From a checkpoint of a small transformer trained on Wikipedia.
Architecture: rotary positions, no biases in attention or MLP, untied embeddings.
Each number is 128 + 24 x the weight over its row's rms, rounded and kept within 0 to 255. Layers, rows and columns count from 0. Numbers have three digits each. The size before them is the row's rms in percent of the matrix's.

# up: layer 10 MLP up, 320x128, rms 0.0734, rows 256-319, columns 0-63
# down: layer 10 MLP down (transposed), 320x128, rms 0.0734, rows 256-319, columns 0-63
# gate: layer 10 MLP gate, 320x128, rms 0.0733, rows 257-319, columns 0-63
up256 092:096157087117089122123138115156124141182125104080116147108161160153111097142137135151147126116091093119131142158103122107141123135141112128104134136117145097101130148133125171101115140149161135
down256 096:150145091123117131157096174117114162148137147124129085095124115138092157154137129108110119146113124142128090133097078158120121156178131091101173126143134100113152126179111108143146122151135156
gate257 102:124109094149102134135145146114174129155093073130087132123117105120115128140124157109135105103093114158133136118117109163124140143157139152148138127179153072137076135142119143119162131132075112
up257 108:109110144128140138111108180106180153141154131175125151126127154111108167078146111114091100145141108112135102158105081125118081092117094137124109122156115093156123173133121134146084096150142164
down257 107:157133124099133149119117116128075135143169117141104132141087123098101115112145175153130128133147109072096119103113149164130097091168162107169147088140140127095144128118114122159144129151126144
gate258 104:158108148080097155100181116133140126146155117143091121152114154142146126108098136136079127118132158115099086161127119104125111114167120071126159150131096109105111133116091099189128139141171157
up258 116:127165097133150124133157128137127120097116136110143136169138115093164115142115140127150136133096191148137153196138137145123129121111130163114111137123098142087103141104141129128135097134107116
down258 109:091154092138083112131127115107183130152119119126148127134077100088132136090112127157142105121173170170150133120100125110104191113082147140139102150152133120132140138106144107161146087110173104
gate259 097:124128120119129142103109143089073140121117108124137082166111120104119146113125125125100113166115080083120178133098101167151141160079129175118125126192123160139139096158148135095138108144112154
up259 100:085153104134158162117131150127125091167118153132133135172135122100111180080115145145115111182132139104114121144150149135100111068103153132087133103129175161080160110139163153092107144107133108
down259 101:110129104156153093130130117199074059109168160126114124107127111150173116102125135116171140098153119120114140144129105134150132097102127151098169100078133149115103114149117148115115095078133135
gate260 093:105144117129121163130127125149156157131086124184117108126134175112155126129150112175126096101104109138163123098119141143145108146152114102078094111125133123116148114121053139094104135107139112
up260 088:122169090103128117122155129191147161134093156163096101133113164110124132154132150158078123109113102165131110079142118145177099119165119120122115110082131109118161148114102120100100095145131136
down260 092:152112137136130094071118107158118129128102145123037137103168114120119132123180143160113127105155090100119110114158123095155134130109112125119146055107137145131117144173142157097138125138102109
gate261 110:140133084159091138097113156155110104150084122150123135146152126167119162096071163123123129112156123110128168130147124110102120129099098117135146080100138132126127125154122094133129127123161126
up261 101:171110103124095149092095121118110133138092139107092098118122153121151099133130085060104119116110134129137158101129168112059124135103121122139109115137151100119105133114130107080115086135148105
down261 104:100102145163121122125140149096149120137131175115133164149128137132155118119173131117155141127173149161139084127080099148179149108146171121112163146183136135120129127122108124109159125143132125
gate262 112:115144142093073142109106138126131137179114132099144088116124148158153125184130132140143110115158166097181071157121115153146088137100148161135129135112098112116156132126159123141170164164137156
up262 101:139114155124103111103121116181140098111144115176153116147111138170148107120129156120172102133165087130140118097074087148112109138154143097106097121111141115132133134104114105183119123137145100
down262 101:139137127137121146089142164123160172134108175118095150140119130119116159148185125132100101122164144180134127128133110165149117111067134161147119104081161086099132131134167179112146104140119146
gate263 091:148120112123103152104094180123120095110151150097157130097161111125098097085130129073082134119108095154110135109149101183098129152106135143155127150133087100105129090128123144145132123099117117
up263 094:116124101133130139099148156131114141131145129119144153158130111121118157125131129081103126125134142126080120147086108135096111146141084135175133118132142122121134153150157069176133119132121138
down263 094:117137150123124158123105130154119118117160177102136114104145140091084103114128108106115106161115142139150125124152122164054123168116137121170109135075133109159106105126128142179146173163127170
gate264 110:115162123097133151132123110174116120163192154159098140138117146153156091128111166113158144100110131112133117098140109138103133104164123144124151143133148144117136176143125136114083137110166164
up264 102:113151144080134146097135116098161124120135099115145157135158117073105100116153109140154106098124099126148101157098127150118132123132133147135155136137143127158153109154126096163150123112109119
down264 105:082092127135163120153105159166108133134154160126128078160118104104129078117122094115122127119122122139133169107148099128131100128170157126110138087073141143091167132132155144131134142153146107
gate265 109:138121122145110117124152089105144129111107100129153146166144100166138108145128124108116139144128145142150163118091122146126149164127084170118095204161157139153165132105097065143139169148081107
up265 102:146129065127148118131162134119076113145084156127129164135193123100123062088141094128137127080127145099130141127154119099138133123115113091115119066085117135110133112129147123115111116112096149
down265 106:084177144127128127169068095147124126149137190151128128151155156151167129119137167139138105115105109146103149126124175100115117161147149133081083155141116131118159195120154147126105112084136144
gate266 097:179159184133078123131165149127095122133129118146125101152142154136094077105144127142101128116119112079138129135128139136116098117117161118124142158113152121134135132095138164089131110128137118
up266 097:071120111137081166136145177107129168136118131146138157115129134124136144138133116080089095118130140129112142107097144150136118102148167169130112101079146135119156118127138130159131148123130138
down266 095:148118142111125138164088072103161158158136156147101146150120136144141133128136141133117134140109124155127164096138146180086163128177095096138103118154097129155122115125107155109116116120169165
gate267 098:126142138100118117102110135084137115114150124097110106141142156133128145061123147158154135097138187170125139134144151146129155143120140132156171149080098154144129127122140161125129111137147091
up267 099:184114144107113146129142123172133144104104106101128163114088141086162150106151104127138102135126142134120157143121142139149143136105084116155064163120127122161142103123105105126121105090125121
down267 101:186099164078142150152140092148148138126139095119102171169116162136136143084087118100124082104143172145101148156134163114111119145102138134168097135103137101124114115105148116125120135103132142
gate268 099:160142111146131125094113118140126143137117137157164135129129102100127095154139084105143093119112129115125110052120146169154163113137164137159101140123139116155133106130107102175172137116136117
up268 104:088113135087146116193184109147140133084162130139110143124135151168096138144164141131118145143122126095140124162099110146122104120132137130133096136097105137098112135137149127162098143092138137
down268 105:091130131120121125125180111174079105094167147120176147137101163121145141138108138140139116158124136120126132111181109120136116100105162083088120119086123130119133144128160120139087098148133125
gate269 098:130125131084135115096144114129159142155139134156087138132141124109121094075121136169136131124116146122126096093137118099097129143110115100148124090113157148127162124151108078160126144185124142
up269 099:107142106132160132095151145137114163119130162103128121141115164140114121127103090122136099136135152121067125111102110146121171129119133175130143122159132089137140112116064115103168150097186175
down269 103:102136109117153103112139119116138124133126146149161135156140128123130162121146121117140128129131148125107138129076122210121130121132142126132130130183112146142123132120097138079169127159108136
gate270 109:133079147152151091132127081142128149150132124144118149116143121088084143133080096114134113081148120140141128112160139134087110136164154156076132135119160128173133125104113119134166089078102188
up270 100:112140139107165136114127145147096139125138148103103131151104128107137150113154116106122083104133098146157117142151112107122099126153141084115093168130131199152126121131150188123175110182123103
down270 105:117131097155122121100119134156115137110108082161135112144124150076134067130146135138112159155122113153120092089102127142145138115098143163080108183104114125136127117123140187111114091141117118
gate271 137:099142122138131147131095142115142126129150149088154167142151121113123099158165079132159162156143164131126160113083100118115150131083135085106128123126156144136091080127099104145128148130099158
up271 107:136121155136131105119115088109127135100105109152112098178085132099128149117131162111148136124115122127120127157164132132146097160112065125138132120094126105118133146120169109108141140126156129
down271 108:129135101134131163156117165139103095142155161103164158090184124180129090147139098128123119156130140119149132111095120122109164104133195126105127125145142141131108118133064113165113131134079142
gate272 095:124127167171165126145146131122152139128126130130091138124143122144134100183108106082140145105137170120119183133106135133125096145121122102114101111123099083124118081124138150173153091102119099
up272 100:141122149140154119144111131157177094103117136136127108085152156123148126161110116094121178140132113149129143099144127132127096115138143125103127166130106151131112157078140138110100075104102094
down272 101:145140102093130159132103100134106154108139086148108097131106142127120145107140140171160157169110056123104113129143100156159131104129138128154111120142127149116086110155054119118143106129101115
gate273 092:145142115113091122140110162131119108142128106197128132124160117132157114119118152165113141100134101126115108149109111150122121111144125088095138101115118113152152109175165089141110134161154120
up273 089:139132163111092095138153113142095092113143157172141109119134131118103112116123154157161121141147106117099136149169126148088129119135084111150082092114163125164133103135155124107158108141154130
down273 092:140125120115109122147162143109133150117097112179143129138104133123145162113148135131103116139112097110097151139126113147110060123150101070103114142132127095172094156167149108112138124123167107
gate274 104:132140115141102144123105131136153119125130150164145148146125147151103136118108108140153125134149098142133134110121127149106117121147149162125122158109111107143101153124087110143126108073157140
up274 100:146085159092123145107072125138085120149129122089111113145132118129153135139107135146115126141115100137169110164163100099099126127134117109139105044128155124144142112098124140126141123140102142
down274 100:164125104119157151130140142159134145150120100128134129137140157133127133087139105116134138136099163115144073145116145130108149109171100187112117088181164131149105130122160167146166132134145133
gate275 106:080085133104125146112131112132117086091110087138091085108143149125140149144143140121134127122110120124122118097121099136080091150173164188124091157115133163190094137111130149138165108107164121
up275 103:103136124186141136122134142128151148135070110122127121117111114133160118100110103142139176155134148147132121134094119129137095153109108117114135159147126086132092168170120121116114126070122076
down275 103:115117121153152140094108085139124157141136114155160087131109149136124133098116140123129145105176187101112113124098116078102152129156130100119153156147118127102121118127147175065106099120092128
gate276 100:140169156133112120136147124136099125142130101123166104108123143162163148157141158161156147134111097116097167146096118142134116158128108138164108108111127101168105116109154134106152122132138112
up276 101:094134131138121113110114119095075176152088099145134173178139126106157164071103118147145133116126108087092113165129119069128124166145100134126151119110108122124128141131195126152124084110182145
down276 100:142115139140151122124145109124080163165109108161153146122088132160111117137107136149121156131163081118113103095125157076120105154100110132130172142106126108143130152113150113120144134101177148
gate277 098:153122108137144123105099122167098142095150167121148113117113118151141112163147137150133146151137100132148113150118136127136086129170143109103128092133119134143123156120153126133140137137105117
up277 095:123129132101161126125138107164143119138150182141138141158098137127117156123176124131147143163137118125155142140157173166117134120075144125108133113159128168140107153110107141192158133127155108
down277 095:127109133135143165116154135150119109112120114148159115139141119086126089145107165121069123134150122049143116123151103172089123143095094097078103130134124137105135127119124114121097114087148123
gate278 099:100135114131162145131172138119128102108086146171124125136084089123134112192144111129156141147116141093098132143165100136151114136146109103105163181108102160103150091087095136131117103110059095
up278 097:155132093157110121090129103073126139157125140125099110178149142107126112136124119105120144141145143132150126093124141127144123180141114115140138106130153099164130120146158083129102132110143127
down278 099:117112141115118110129120154128095116166176124105183145089171122118147162113118151161143118132133129097153137103089120105121128111107153121109129113096105108111093112171187130100160121098183129
gate279 105:146153103129141148133106125156132111139127119129130111147130109114122119116154154095129167117133105130138139081141179145125147134154145136115078158116119110139131100098140128198114115118113124
up279 106:111135136138134143142143124148140132099172156122154112125141121150158198146139135093122122132150147126094087140069139092147103136116134153135170120151136082116133123131132180144115142126091102
down279 108:079160145120073113088108134127108138110117136125131128129132115145123108109114116120132085167152134127137066164150143122132115126128121134157159137173134123128165150146118133097147154080119096
gate280 107:147124113103126124142136136139104111147102122148142114091095131125104138089127112102096128164104120120150111151162126107134159138134128121125171119098147101110123155108107155109139122132140105
up280 109:106118146110132124156140106125136101129145124112141086135135124144117142169141132073115164130139141146083142178108137137104154161149117124121107141152099156183128103131164148149110113114134118
down280 103:132155140095143104119155114159119119158130162146145133161130116145074190146114084121120125074130092151132160142105120117131137136128170147106132114108131098119145135116111144148104110116164097
gate281 094:159097105133087142159111093143127128108115156202113156138078159104105104113132087149122107137119107149106141131130138160133105106147150120129128137155141155128092111112135122145122129136123114
up281 097:102142101119148147179117160114117132095131133115116069148131134113134112119146119107139101137128209111107093163140123162102140126122119105126138121146164148109121116169158167116145112109116129
down281 101:104087122170107132104108130129140145091154139142107114118133159133149100140104102110138130130129153165131141121148143112157100120126130140113078130142155093122132116153176087102118125132127079
gate282 103:100141125145135098123134128146115127156150167133123177138119159117140100117146172109145123115152155141098138162155097124120139112110146132129081142095116153104123145078141108145141112139112144
up282 099:118134158117150138149122101126125105114135144166165157134126127105134092123166078129124121174099108125133134155118172149127172093151115110127128071113146104152143123135114120140162121109119156
down282 103:179061111109152161085160132124094116156151171141120161116131124114124145134170109125135129136118143137090088115156150067132099147112103161112140110150130154110165080119146140128127153127110161
gate283 109:121123161098118100093094088128096139131095128156090106124158120090121133115145140110076122133135116128160110167140153096084132140123136135076080136194150135165118123147130158153154127123124140
up283 110:129100130105097115140157117113110149160123129135155136157109140144122114097112093129170163120099110117158160075114109149138127143140141133086141065112074152086143104075125116170094106134173120
down283 107:130140145129162137134166178141126077128127097077129106093129119152166111134096140095125094126142160133172160097140129084133091120134114138141098132140094111119177115133146101116078107118116121
gate284 102:127120151122129152139151098130113121164138144163177110111154126156112131164153143101141130182143181156124109146130108129117121101145081155141089134143134128118153166112085143130072107156127133
up284 106:139123142088137122157084123120139143127131108111134142140148152190107135109123149129106096143095133129112108131089157102113169127113121141165151127108183124114145150107102107120090164106120118
down284 108:134150123149072139130112125136133135134131094129121166071152128124125137101171134174147168138143141126097109094135135149117144135111109133143176134127156104076136146100092107157136093106130121
gate285 094:114103141122126127088124128113166143122146087151132171168113152102140195100114125113115115123110095183145118113120162135137118148122122046111068132127107111156111097161154141171123151103123131
up285 094:179100098149143135133107140121151086165146151131102146160136104098122110138111086091126100144152115133147165128101136107111140099134134111122137129144131154099142149112124143108122164114103123
down285 094:136114114134128113124122140139118122168159153113120079088134110166102084159130106116144137164175187052112127115138143159109149097159098149116152104110139086160093151125157106122143135165114150
gate286 099:110088132155118089110130109149128146161129154133135090150127185110092138128121120159136146150141130126149152125155105157167129126137122131136097110121140092135106103133136154102132096145138172
up286 098:129137155149135132093151104142095134099155147122158130117133171105127151141088164132129103092075130124114118146114132136114099143126063140134083117095146094164107115168152144121145127118147106
down286 100:129134140112135148117153134134126126125126174137107100136141194112124103116113169175142128121119096105145133146141133126129101114096134083099101075120111121097120112166159147127126127152141149
gate287 105:096136112111117147097137104121149101160154121125147131109148122168110129147150125096114143082188089152163133127087136154149143089097132149099126186146074102122103124130095132074124136123144137
up287 097:144102126144161118135136085124112151166152155164104085098135136123109139166075153174118134144125182122155130083150171118143118165079137101115127171100143134096114111100121108136135146109098146
down287 098:148151144112146081127186113146116123120135146102103127091130177120128120159137142145089143117116149114107099139125130087143179110121132099138153171115145129094099135136123120129164150121140148
gate288 101:142113162086095157134108124134123182111164109186110119125135142127114115136128142140146149173135131088135127147114134111154111136115117153150174128129074120148086123160119129062125133146114112
up288 099:152164130085096154061093135169125128122127139132132161123121159158120140117123150096129127139115141118126108139158103134125120140113112123094099083109089113150103113128126143116106155123155082
down288 089:168151093168130137166146130125198135105160102112099147117168107133129110156118118133128093126126102125153136118158144151141103143098121140140117123142156124121169098149111135160118127146128145
gate289 098:138093121214089174128138112134145094140179147125133125130120066151121087134157130093078101154137116121140125143176097136153111117141132151075146123135146138137139094114115169124140141126144141
up289 098:135089138087147126146134104146124142091101157095125133085114119071131119138139105141144108056152162103148103128146115113125119090184123141120169134144143105176125107121117108118141142133136108
down289 101:098119136160118120135093116116134160142171181125161120155121125118125102124156111110119122133152069122099125119142123131134137127094135133111133106150084140137159165069111147118132132122130111
gate290 097:115181114135102155114188109144131115162091129126108113138132077093164155111101131124142150124142112100128097092130079165163124132144153134147133163145132093133127134111120136078095156127134172
up290 107:108131143132110127130122161128151107092153115120132128147119128139121124115112149148126166121080096175120140134097131108142136151089182143172144124124183125134163117163132127160054117086101117
down290 105:135140133140100118131101136111147078118096088109081145154121123161140106078133160168126126115128083140105142177128114131137122168095127116138089108152127116129123113142153126186126095132124120
gate291 097:110125105115145119151107152141168181120114162102136116127126148114114139137134121095138120138183140095100160106118114186121147111164165174168159112118147137159149136090135102096104127134095132
up291 100:136106128142088140169100158138096129129132152109144114074111100085088157167129061108151145139118139123118111144158132119147142127141097132122143092093105121109132139160131145147137065165155151
down291 097:126088118117121138091129181136173132129127152163120120108165107129089136186140139155141121133123151153106106101138109135123157139126130126129099124104096114129114074150098111144142119106154155
gate292 107:118133142149147086116148133096117107103151203103130116138139167136128110146137118101162136152125113111142109097143105130141154132138128157116143107148136118112109132102110122101113115093121108
up292 099:123130064126111141098138088078151159131190103136128132118100148106114113110111104125134191151124127132120135123137117112169159194110135150151129099117123119102105139136088100117114110107133141
down292 104:097113121104097150104083105179145130080181133169128122124104142166161125154111096120124098139141148093111152110135092155148132140142125147109123096132086088100126090153098086146170134155139117
gate293 099:138134098122101161134111082148119161127134179115148112146109138138107120080121109111131117124107124094095171126130132160113107115116141151125104123142124092093107097106129166130142105123203136
up293 100:103141104168102160128150123099144152145148110056160140143135083148150137120115136104096121115141134106096140129138111136175123138096137140152136110121131131145131111122132109116148112104102116
down293 103:137133145134116053121134122117106097137133115116092108098152086125086155160115144150151096139092163147131075087124121110115150148126139100104169160125144151137130128133095105116128103100134115
gate294 100:123101117108122118156132148118101173127100128102092153137151058147123109081127089120134151148051075170122152134138128120158162102112161121122148140125139144115126120171087125153089109119112108
up294 102:131116122139124162163120123141114166159064109126149123118098106140112144131123125168152119095119145109132096142123138128129134148152124131103135087113107109144128115139116135118132112113166147
down294 099:098099117111140092125189121150106147115128114096126164139136146123128124128103135122111146117130152126100153210124144145127140129106152105107118117149177113135113112160125139157098127136183120
gate295 097:143117121131118113141128149132106084174061129122149120127109154082119093123066115117124154103134153101135142142171149143135152117141098130100161106187116134161115104133129094117151056107154152
up295 096:129108113129102129160140063123147129132145148125114133168155137135145154128131118151157096114131124125136118126165090102173160129064154113138143116125128101144116132152154163109132200138110117
down295 099:111139156098128125106125125132123144088174079120142163136118095136134113122166159139118142163128119123116141128123146136128158130135126095143100155100140157085133126127150152138113170105070074
gate296 102:127113122121117127141162146129131110093116116097174100114142128161110145153103128149117125135134140156156131129107115118111122131138086124159154132110128106161121122118078089135118104098129154
up296 096:106140162115144161076123134169139148135133161101135129129132091130161111098124140129121126182179091135111112098126107131104143163153160094138094097101164091158106116123130123157111119192152138
down296 096:145105130160117108101140105139112126158162118156084146135146132108129123092154153110100120103089130117107096105123136134154125115140173157106119101143139110109184133131130166127126133121114105
gate297 095:113130100101097185134148087132133145111129168133151129152152134159140108114139100135115148100131130172115096150105064112131101127094129137120169158175085143100138131102082122175127158140110132
up297 097:135138142126170112103118133137165152062154121125108131110148154183140130113109123154133104098086140104156112130121122127124145125140124116136108133132158080139116100128140168104117131086096121
down297 097:116079132119163158131130100118139087130142157149159142101159137135176163115121098108175123114137111139136147103083165158181136108165160102112129157119125152069100170125145152109134128117138126
gate298 104:143145138124165125131169173154118127118157160137121122156117108144099156115087155127113091159131138150117177170146107136188116137099115131108140126126133139122155130100134129054132088123082113
up298 098:134125152128112116101139095082144153124117149170121135102112147117112165106097138189167154129131151169097124117124136132112157143091153118150120109090119105097113138139129142156107198107154159
down298 100:147115118122148093135104092111140149129118139098116163163146117163179129172150089129123094106087112171125145080120168106116121170074129126086148102075114108140122130108133161125105138101186119
gate299 101:091107144117153131117117080125193150138144147129118139092122114147146122115150146166064147116143132151136142160100084088118157167140139154120118136132120078104139182116108133125122113145110128
up299 097:116107134131144136184123130080139126171160079119127149149144143146149104146122125170129125109152191079138090165149090121133125166169109138162104102122103141082143123133114140121097114125139114
down299 099:106114109151125164115118100124186107109124111180162115146125094141152125138135144133132110127139104123158106219109118093134160177171121137115162134172126101152143126103092105156087122156121107
gate300 103:143171132138135161122124162156123156147179144167143123144127153140111085105125119117139127139100092119107101127153101125136163130138133075135146092105159134111106141139101131155162104122155123
up300 102:116149121142106181085130145140138110172117110095154144161199154161072128132162118141129148137134109127135095143136139112162127164129167154066127129127088144143128091121124088138128122118144115
down300 100:135158134126087144104154118084113120174097158122107102144062126083143105107144105130131153127087096100116141136090145139122133109095130099144135160128078135109168125122142133148129127113096079
gate301 101:121127103090074111122187115141126127186112099096160113146154141142140140150133128123164114131124141104128145123160135123148125154073116162118118146110100100136094060129181107082139158109135140
up301 103:134064117109150095165124099125105117123142159116127124122100195144129127145127125100144143139105102092121129104157098130196167097167099120122090119137150153146167136112144128108116071157164115
down301 105:094117115110111071128109132103151098115084130102129130182104140109111159098085142105111132136088148107144120107142123176133172113151130100127113130182139170134147137137156115101105114103148160
gate302 098:152175136130096090094133127102093122152122144107149091116120118151118118118155107130157093123120105085160163157147133150089131138154158165102146111120144138118106123099123110088132125105147105
up302 099:108156147055136098114121121116122128132138130081121110126109150109118167160141144144110109132126130095132131095096093154123098156066092175178173137113123161096144176111110128096085118110122114
down302 104:109138124096152103104092153171125152113131108107132115157067167126171106092163101134122138137103140130135138123113109114137148115118120157131168121140167127119111177124094121110127137127112100
gate303 098:156078120092119144093156128135119113181117106108147175118115138155144111115126127126164135156094157092134152085123161120111148143143142154147120122173125093137141144081120125103133134175099141
up303 097:149114115154144096071157142146125099108156148071186133119102110135135135101119095104152106161141102140121159133112155095112141154119124130150125153123150107126129136132078130141128104147105154
down303 098:129122152129117168155077095133140168123135166094117167125128086066090114121082107153115102069111116162152139126120143112178118106102088147123157114102134111122129133157148113140126137094106111
gate304 096:101183130117143115112149113120141100139163163144143156108092133126102121150125083121119142135096137142146124132121126125137178164117134148086129106086110180084094168125130138190138136158130098
up304 103:116102114118144136150108120125116096127121141128134092105147115154119124123112098118151133140074134144092133144125148122095100126113167128123145126119155109121139141154131141162100062117126151
down304 100:121116160108123112126125154143151083126161108108148097163178091178116103102099143100084130148105098152060116085103093123145123148143114137153124162132137135139164146156106121138145133121169107
gate305 096:135138100096124130120141106128124111122110111170129151111150178157158122167129145081140188127165130098111102127150109106137094143103123109144113089074108145134155133144154122157112095146141180
up305 104:145184134127168108117110162145118085114132171115118153148137093124151105138163104110131098118113114155151116131115121122149153063109117129170119125106120158164124139113159131107138136129104145
down305 100:114147140092153133120175164178178170131120183126130155106152165112116116100093111136147117135095133131125127129094138124130110145136110108130097132185140108090125153111117134141135135120152116
gate306 101:124105135128116117129152106146142076149119099184174172112130129136144109134133157154135117132193148117134142105129124151137112107158155084100110113128138115142118146155182126139134107103142141
up306 098:142060152110141120162135082125122116125140119140098112119140133134164153145138101119118124143120104105124120127131117183064136092104119128131156125107125152085118113147106157128151096087158127
down306 096:150146147095121053126147067093117128104122135112091160127136104163076153132115120102163160119077082114136124151113088111117135137150152092116152165119100140109123114136090117137158118157114113
gate307 099:111089133118123146133116173143124158127146094114125095172149097168131102112132173160123119118134121131129119108189123137126098127102164129130134151098122110124100094139132133136091124147142111
up307 095:097119108158120106158145131126090167135116148103123121118123125139109118128113133099100133152170108154115138144129107168133165097127126143095134110060163112144108116095123105091090106126125133
down307 096:110093160136093134112117113096095139137133114171088163126089107099115120166084140117109085143135151108125144111106117126121147109150121133113100112134135138146161144162068099171131125086167100
gate308 095:116120182129092115121082120136099168124086153126125104133156142112136111120104130092163077137162138155119111182139123119146134125108150147134069131132133132132147131110113121091110124155162157
up308 094:097118100149147138126129123125071123161182119102145108130101146123191120151136091120083134172152147127164089141138144171171163131131135109101154162134130135152177132156147152104120108138140102
down308 100:147121104095155134079118116129125153115167179108119131136110116178149133126147101131144133133102081139114137121147169187172142150122139048148149141101110131107132166159096141163133085094112115
gate309 101:136138163093115148121152137124129157109132131118163137085118098180122137128124100110089156096146133162150139135137141117162147168131138176118165153144130104109166117161144150140154113091125068
up309 101:140135138162117132129149138086091092123101131149152129112086154111140085137104139133099093128123150117128132111120146065156088116112117079165120115117162109150099167083109126140109165144111134
down309 100:104137174151111082147117135118105089136102154114117127113103153164164129098097148110130103153149118091133137135108145104122112131133099117122149086116131136162082128122147126163148100170078144
gate310 100:145172140132133119136102152119105162123145157125118126145105123115139117182082087175159160110171109128141098137115133127138169108105102124080141183155145067121088146117105140149130112134147157
up310 101:136110095187133105151136122131095137147135129117131124144144174113142115137074115122104122080142103094129091152156071136114105147107076141100128148081144116130085119132136098113126103126112112
down310 100:186149123174094131123138151129106145124117109140175114127108142130139139126119087121147161089155178156161115115099111104149170180097108168104151151141158102136083153103107149124185119138166139
gate311 100:139124097155162139134119106129112086139179125136135126115171112143145119116147156140100126099116117100153140136124154125104143115118123081132145072111138134130185149109113141098150115123129158
up311 098:161095066160120146153119099112127172161144130155121118120153132155125107148113166147136136112153109091162120098145128150123151152118137116163114112104152131107155129111092137126156160100113191
down311 100:137122127107097147137161131133152125129151158166085137119161106154125146135094113138164116147143143130153159131156148152096130127079063146090123112122146128101162122128099137105149130133111080
gate312 100:127168135124128128137144140122116137117165108153105147099163146122157161124118114117147122127097100171110118160162148138148151132135123104079117106125141094153143125142126133139194107138175148
up312 099:152121139138164165160114127125104093102113119134143169066112149160160060123121105112131112129133120145130124117144155112118173105148143136136141086172091132167166152163098133146129122129116158
down312 098:105124139128154135141103141169135088099098099132156117136099122138114080136102106136129121151168154104102124101131087122163134164144113165143098115105127137146109131145089121140090132118104133
gate313 103:125115144144138114119153122125145154131131177105150141099124146122138113147125122142120108123116157127104147102099129154123145140103129107127112121101136131092149112144119138106124139143131097
up313 101:143137104113146116159189175143127130123161114138136131178117138115159148100161106126144106152100094111114157093159154162100101086118158132110093078118133100127117133120116150133120140140154074
down313 100:118130167126108113105158120171120120136149134129162116102082117140068153153123153130120130129112138117108157163152143106139131153113109119140147142117123136177105096122163106149129093127121076
gate314 110:166113132122123097170121141127116122152148132138141086105145184126087137156166163102109154146134131172132142111117099123171165143143125107131149102135114141146094129119137134166147103105138102
up314 106:185116117097141132119148161121122136105109144115142154140144140167146109140124201096135118175109135105091113130140084093134153105115125095150108126140153152107114200118168079140122123103131126
down314 098:146138147142125136129118128136128142106125132128124148103125157166134092174184143111153137110147122128160143125105148125150106094093154055162116073131107160128091074158110128110157108146086132
gate315 097:120121115095150140151126117125127130112143151080107101113144153135101121098060131155101095153124137124122084151090137141108113211149177130139113133138104111106118148088122076143065105105112099
up315 099:108111157089134138154135131139136127156122106127110101079110119145148144147164116135172151146120166151159126139161155116129111158119158147128187127102074114143115115148123135131111142101118168
down315 104:143135074114139105157133125144133135133108126121084102126110131141144140174133118107169154177125172123166102075085143151086107166098127167122161136117122115112107149192144098118111107123086158
gate316 093:164099125148133148122121116162098113114124151139120096106141126153134067130091123139127159192146102156119116094129145113114129108110181136134128125166145130141104142125125122157133148191105107
up316 113:086156129129139164086102145137153179097107112152157138092153170103087130129124141101137103142127162109152157104106151113131101162139149079102099137190120150086143114110113139140113149144108077
down316 097:153115133082119123170136125105126081140112119101130155162083146128137149131136117126131176085148134142143109167130113155127115110136081173146147102083141097144090100113121115092148108106147179
gate317 097:126136144130150139143144149156147142097154110134116141120131085148137076133072150123107107115120106162161102177148159125142130113138161173145114121140131174105137168102173130102142107109095133
up317 103:145124112119135128112093137113134143176085173130102145169132067106107136101095137126105134116121128128143144124137118119105098121152119113145077106125095118153108161151125174152151145148122133
down317 099:141128142124119136142105169155102132093117122101102106157183131133147103101187123138108180126141146131158059100136121156120099080128114153132110135115105166123179091124155130176136100121100124
gate318 097:165077113126114122124109116122089139137097152106113103102152131133145117104111122162137142125109138140128145168121113103094093166128140148086118145080127135099101117153166164152178130110151150
up318 095:135076129137109094120145166122102158125110154130143164118140164123133125142190139147116122085137088128150128070140170147089079178134102129139124142109122152108129119133110124173117115114144154
down318 098:111136139133107162147086135152127113169169131095108127148156130132143144157133139109146101112139090126136152108130133116090110133130131139098112129143115110163156137127142061129140091154168117
gate319 100:124088159138158140154094088128109139130124140147143132165159114123154143128146070110108160161174121114132122129108080136177141144123121179114145137148136154150109132098142116144071139104133109
up319 099:118141130158103103107112102122069146110143144071152082113143137135129133102128110108099131142127135125143069128129151178135132123137146126127114150131181107133117122114149174084143094115132148
down319 097:121156158112119121172106110176138125167141129147137151150113131129195142155111113095111156172187127087139134132159115110122132098114159146128152137141163160166149115127145131138086163099154102